Weights of a small transformer language model: 3042 steps.
Each number is 500 + 25 x the weight over its row's rms, rounded and kept within 0 to 999. Layers, rows and columns count from 0. Numbers have three digits each. The size before them is the row's rms in percent of the matrix's.

# up: layer 5 MLP up, 2048x512, rms 0.102, rows 1684-1708, columns 128-255
# down: layer 5 MLP down (transposed), 2048x512, rms 0.0921, rows 1684-1707, columns 128-255
up1684 097:508543480479469485500450473540493574529487519473477499534547442522483494501505542521487535503493521454496517539518505506498485538533513462469501494501505481480489523501500510501488423495501478523484434463502496475523498488485519487472460490541489525538469496479507522459463482522513501523539470507505542509507537524476502536501484502496529495478516510534461465531536482534504464481495
down1684 099:522512523511482521557539532503555503504540534510497474557493480550485505516475507511489529484492503500499517496508507508504545514551547483536494480467499496463484487514472498502509445464514508480498477440516487574510494474492531508485518451503525531490466514497527516514543517491492481483543508484490521493513522527524496502528474529523482504514536496522489467520504491524459483508466
up1685 101:494489495514497542512499499502564511500485450480533505494476513478482476510478535542466501500517503484494526515515487470528461511517504546515534462502498483540509481508507529484528530498517479474501493520445479474529498523480485511515476502495509490477517491494547508497518520520531466487528473509508483473513490519476505541521543534492479461504494490484467533513469519504492495513496
down1685 099:506545512502501516529469480463493516513497501502480477472526506531533486466525473474484481558533482516523440506512544481479490515492482507468553491494509492485554501510521486462484460495492494519507485488516486449490474511531550527475476520520492472527506494466562496509504500525475507515481526556564476464525519528515478517491517525445494502457483489496504523479533441530506540511510
up1686 092:506527496479495489479491493505452481540487489514503483501495439534517488505433523492516487481495459478509458501453489528510502489494478493506493534480494463488512508514487441500503506503491516514493500538528517481505558456488517520484528475477487533472466506488493490500502514512514525465489540474476504490465489432492479473504473495498476541519553484483501483501539475461508506517478
down1686 096:542521569446485527506515520467542444526494506509499487501489519460475475515508469457485483530473505459464544460497507517526564501519531522529495509505478524503513506525525495506506469520423505491515545556512489508495504500495531493495520523464463520475484502546476518514532487537490477455450500521487517487515565499487478514524491535500496472506467523488503495530493503464499509486480
up1687 098:491489458543527512497486534489505536517498501474521503503550510500533483488505556507449479535466501499515538479571460515522518475567509481463502512478511506490507520502543540478499524463513487487523523520498520491478503448524559491546492483500524483462521446512479534509478482492458456522501455430490504488465536527503509453503573483514478504515508509473475476524506501501467511536487
down1687 100:535478503513530517467451521462523538546526511490502474466528477492461432473513515505440509522473511473515557476509500505448530510487484479481510490503493500480503525509519518487478519477487556471498499521453516511530466467531572514521526505496489510479488480461496447515510515521468501468506483522461476511511532504570491477458490488492495501469527540486464486504528535509490503561503
up1688 105:500465492502489508506439483505504570451492478511488508507528419575524469507467475524506460489497487518479487536507521497426442498486536499525468483465510504476526466502489507497514524459539495537501480522511520507463519482497483479463492470515475519509546587503477460552481492470497502492519504506516513503510472465469524497519475472516523516530526505483532512524494485534516485483492
down1688 101:484521510511502487516519432502569550547512482495516470545458480533514449517505479498511539495502484485516494503517500521502547481516494502498516502484456520508523522488560453491497487488472495473552515522503481445508497468510495527451508546486504499499541530523501518503520477463468569484511506500529492481487510464515509520487482487423503508528511539502509476503500522490538470486540
up1689 107:491493510512494534499567490518455520503492510492482434541493525482491544517540444471468480512451505501511502498454472536480530506551509482456497493548482530551488486485505568512470523523493500536473492529484524477492515488499512516504485470444505469470517530487516530507509536489506490498491486499508467476529515516467495497500489507466497522501521558532493561495495491466461489470477
down1689 104:514476460552528513516495530503497496473495525529459447472544501553483483486511531482502541509534528435525518513487479548525502523501462536534481482497486512522514505516456536517465500509470461507490521501496499529478498513493482478520483469490507520498513503485447516490517490481502561436560537490503503491529474461501487466498513501497530515514526490524584517483494482506499469469481
up1690 083:530489490504510506499519494447520519490502512503491475516471454494501506502491500518479475508480459469495478486461466541490537591520499500484488478421534488500500513509505490496509498485509494472483522504487508476486463479451493459540491514496515494507511505496500495540526545529467468488550484502458525521499534505494504501548486524494488531503473475469494472478507485482480422508490
down1690 086:524503520443529483494494492507496495499502524524481482516478475456519519536510478486491473507532489501501493495516471472513502549498502455476508509521509515528478473498524502499517529517505525525482505462541459465495429508490442475509497529505505486500461536503499504513526532490454524512532509481524486493522492469490492511474448491494524556502473497517510512497524505484489437494494
up1691 104:496479518514492498489506483497486489493449481518505488535512541538448484488521504511475467520506494478505516473489516479495530473511520520525525497495493519462483523462524516436534466521506517483507544500502468515455509522502493517506511544457506513469460486445525508469532489503472472503542483512514531476518509495539489496492492513476489531490523478456477510500484479483542516528466
down1691 107:500458465496525507524522508464492553546508494506517487443535482519433535472517517468455527499531490517489489538509489452510457494503525483520516513491510542485473549489467496485507505501478452555488592513546523535529481484515497546510539545467506492490489520494471508452538521514474497554504484511517556539529477491486575529526482484501506527531481460495482562515474490482474498499537
up1692 108:480531515460508499508490489491513540507513502504537560502510460458488516506539528511457541536509461475475558469529535501488501504535506535476497484510487509481490487488498499511479523512490470531492529517516512475511498512513489524449467564507516486529494505509508521509492540512521471527479504507532458504510532442536521528493467512561466473501463527508475592529496549485532508529492
down1692 110:539479491470458491494487509427486511486459475504497494549512534547490511493516503508513497515530501489521513496470496520501492537503504522507512490486444468452472479500477521523512515474475523489432502512504477531504497542517458538525494503521530491476505535507464532451541533486487532535482496472507514514542502531492546471513528503530493528497504535470533514514487527532541507517467
up1693 100:476495503513503485504503479481517522520483496499490512492501467468505516529501479523447471484501521547480487485490506468495506513485488488463477467489498473456533486494530455535523487498472484515546488545493479501493519449537509477512518502502513460466456486505482471516517479431519501505525473530489516520522529479493525542529476524481499488501491558465551536512484495513471506454534
down1693 105:527519476513470530480485498489455533494508488477475501538514523475516472502516513480479469484472538491489491510494505561533510501508478465458486487474510491491496490487481520482494478518494462533486499546487478537494516487452525461500466518490513463494499465491522459523527511525483497459473515500532534504455486489492475517485497533481489523492565481531516560537538473473459454505497
up1694 103:531523516480463496528545504532493480497502501509457510523502522441532546522507538477474539447498478477505537505477475476518509486525531504459446492543444503508490499528467468500491486477502490532513542500536508515524538452520464475534543532504523484471489510549436533477470474465549506486515476466470496479489490522523533482540473530539525497504504494503469499481504522468520483511472
down1694 101:504511531457516486517516540500526488486525535491460495508474525481510519471494489534494508474489486502499489514495491494470474537488521530467488507529519492484504443525514512485497496499494497478483515487539514566466505487538498495497510537507503501525493513484478519496482454466531533520518504531484492489473464475481525497476516484573469486506495462511510522537494509483459473517494
up1695 078:519496507546488529511489559466490569466462472523494478507468500457476516508500486505501488499507533489526453506520471511479544511507492476480500485501496552514545526505448516478445500534520511464507501505474480496459483499515464465513512499540493543491461516499488513527517518578479463529496525505536518507535470487528452467483541507505484453470504501529482483464517484462507485494515
down1695 078:488494506508504529505500503443523539500485460521501468496491500509512499518530506517501509485509478509540478495503474489481507539455492486518537522526500496487563495528497506516421488511496530509498490516510497519494484505510510503502566491509499494467440517455478507527494501492456535529480510482520487513503501500507535470526497469496492441505486515527503483490504453502506471479498
up1696 098:512467513507466512498468499490500514533499475502478473504536513561493508449502512518503454532520524504488498492472554487488510504525502525476519448514476499534480500487490519518533476506511487485485503499500418526485455500478471530478486496516513516480505513520498508488511506530478545446463513501502529544484511499525508490488490488518475505511486532457513470521521512523443497560519
down1696 094:508481498529499485509525531502471434514507495492436472480485516515455530443479515480498461498541496471522511514485522459460496501492532482520503543468513468477519504501505540477510537495461521479505484526526464517550536513502473459472497507501526482492450521500487480497507523481499511495507499509482491481485534458545491533515513478501460518474522544511530512490501492535448527511489
up1697 099:501484486580507512489468508502450527508464535470526478515492495480499483508505520505515506513479547515492462480497519481479556548502469497459494501503513514471502514505495441484519495549515503503490512509485464523484502472519485547523476447503494501489494509497476501501542474502503484500515480527522516505504505518482487524509532488522425495529546497494496518478430481533540495562467
down1697 098:520506488490504527487463490496455535477472531516522486519477517534489498491473509551486455479538551524505494519537494520488507578488536508503469491497503506490473543516508528503434474522530479517492530510486485487518487498513538518500517510533514503492524510520537473502498474464487459510535458501505524466472487465477492541544528493498494523524507500508516527486471521490505511528501
up1698 085:523479485531513524480523520485534517484507516500497513476488507467529528541511532483478446543512465512516461532478455521495534487502502534513446489515493513500474509525475484461477522476539488503512510502487513502479476518475473490511510431489474513481471502489506512543482487507518519495482528484524494507503523498486461443477496508535493497525489500507490484473487508476526472450482
down1698 089:512519487504496518526522512442509457509478514487469514515521527486515492546482525513504484503473528495509478511520485470518527496502488511472499505495485506501506490525509505478519518530499478502530524494484479494517499487522516507497516483533523492494435480439487483479510511464501489559485480496558494516502485496531505474505551473505495505486490468477495482472462482526532503513509
up1699 108:499491482541484504505474475536469523526516480481503487500486528512476524486513510492511498525497500489486491515528512488502501520502456487555553519512491431540504548501504518546453554500517503509465506506499494491476473535518540469491525487490514495522509494494518460501462509468511451451514528500525512503496515479540477535471508513523541490505451553511505523517473540543485481485471
down1699 105:470497499543525447471542517496499470557509491502580492545475531542464499504461491468498492513540511477483483516549521524503494540477459505517521488532485484516493535496525482533538521456548485498496538528508508510467458532475508465508477526510526486492506488494506522517472545496514544459475492522466499459535504535488530520506524528522467518464504546494486483520455484491523493444503
up1700 098:486514522485518444495503539512534492477464485478502495474499497523536528540500521486506482449494500470464451512506527527506513514536531477499500468500513515509517469501498504495454511472484529492519485535511490537460473511509491479501509458533525495470468453502475506518498476512488511513517473537514457523478521498493514509507491521489545489493476496502417513511519522523478483523458
down1700 103:515554470505486532485503536487530535519515539538485539492504450491514517485546506438566496509487472475493494501527506451495471510486524523505486482502478499497493454541506516500515467490490504433529504454497488534464509490535527522502485465498507527479493419502513520504533455550531526499452486514541474494507459501492520511510506472488484509513490479463489508473493462525566514522466
up1701 098:510488528529532500547490494508464469508502516465482462521523471502514480492478483489469538475519516492535444504543516494458492498524477493540494513447501468484532534503461566517522475506500477504527501547462435506531541522487484500499533509511492479513503472503491483524518517487526503472516510466497502508480515509517510545542492506526479500559508495531500513540489488523454500480468
down1701 097:468476535471498545506513501507515555497498521468500515508477503471518504529498489475441526486505504502510489528526482492517516493491473447469477473504434492537524508506502527550525469520511499515529520477534453488500487516465482510497507527489527487514492479489514492498483534464475497468494471512521506482544488537526504520509449509509538490522512465521530552485546564469479479481528
up1702 112:503510479538496485505527477481512477555488459488475489496544482493524432460483556514484514558495515507504499502489505489526489543489497517527499504487495503518523489491546479484550520520490535528535535482502480491519511506498509463528435507496460490534507478460509477495482496499552491527528494448476508507482505517483488486520495511543497494484458487496474501490500483533478476535470
down1702 109:514524519478532488480479508521524479522475488522516508435534475516492482511523482494511506533506499532515470478518508511511462502471543505462498521499487487514491525493447487489537515476481550490505517518521495469496491543464514471522470491526484532511501487506478492469489540482518526527502478498474473481479503534529482526522487489490510537517473484482487492530525559487510495444510
up1703 107:491484489529510480454511515478479533461489476524477477460471520497494459505552481506546495518503530452502456477534565518531559525461494507478514498500525496481487453482440525495511527484517506500482522518521508478510480536529504452464486490524452496465521535539545510461479471499552472507512524507441542499510496519424470481509531490447494504498555529506523489519465526470495500507471
down1703 105:527438539526461520558512537451488526512534499552495471468485502558500434525527467514504460516499452498516525472509535492492492503463533503518561508520498488513518495541491539538514526510518479512466496569478499525521520571536478529485470496545503494513497548494521532490483523486501479506505453545512490528495466507476504502520514544444504448530519515506490493506497508509488484467519
up1704 097:475495485545562509501500472475459492495504508473505468487515473511516490532488485507521502495525435501482502501450475499520515506487491514439494492486515527481484470485498506459500450491494493463515476520491454517499467490507464487467458480519477519509483499476500576454498474528531534489464509476445551441500486494489503486556513501520541486476490521506491489503540509509477515471541
down1704 089:482487513527505489534508507434503540478488530501514466492455485505475478490501527480526535515514462491518494528511532483521538500513449512490493481520535480473455486497520549490487453495477488459452461506496478485516499479518516491510480516481516522511539505488536525457501506506505497498502484501487523461501495531462475510499465515477469483476500506514497498530505474516524537519509
up1705 104:573521497486506514453516514534505498452496474477497513557479512507483515555547495498461524504509439460524541502495469491513478501426489556526512534462510478544491528540518499520480479516530487510483527519528454530473482484527528527478452480482500522452512492475519483502490473482509515547505522481468500503496522514499464497554542473471507465498516500475508498496473493517513494485479
down1705 107:516457515459509537521458506534543464472492495501466510524486508485495476475490498552529528502517470460524521504451466462558495500519541539460499495555504525434519532497471456540505534482481479528539531491518501521509534474562519513527469487515466485527515472540499517509511490489478510487519529478500462532477475511496474485558516531494515482497532490457504457523495522494508478486457
up1706 094:505499518490516495475469463489511517487508484480488479505486494521490506472475486502469523518498508499480514490452498491534482505489481495499464448462566516484528558521483497524500470475508484524487465515466485493498442517484528551460487486438508511497476519456515498528508496519512489538485529478488467439503505462431546530526548513492489492458467482482498491507464446497509463522537
down1706 094:484511515479494481493515514491454459492526490513511531532482488489478490460508452514482506481517481465459514489508501516500434489475497462456513500563508521448526545446470436503479473477524500530523490499511524492516511536470496523509490500498512482522465499517482497472514538462470516477501506458486500481505498515531493491530535530493528471498526546493474476509527527524521484498520
up1707 100:531486475494472488533486497484500522491485500496497459517489478496511510547469531528501518520554497514448480493495487503516484518482479516504472455508488471480532523518518508505463478542520501511473503460468529522508519475545492496513524483524511489511512502544502533552495509516486495509521476462503491528478509510496494517514466506534515479522506515508449498511490521501519507517494
down1707 098:492510494478527486493492503503539430513479518475508488509498446487485506505478503484498533518477494503493487489492515494504505486500517458507469498513529443487499490492472521514490529499505475499527525535528505504458548475502502502525471550537568530516510509522504500538479514523460488473488530474446496479519501527515545478496530537494546490480524519512536512493457498541484467484445
up1708 108:509479489469511514499469491494474506515502546477470471484532523546502545466446525485517462493462485518525483491552520559525439511482482547493540503536497498499527476513474470494504498483510453548499481491484485485525535512516512512486480480526492512485480483536473521490518507459531495447475502496474485469444551512462529490505491461533545500494479481440482502503478490486487499489509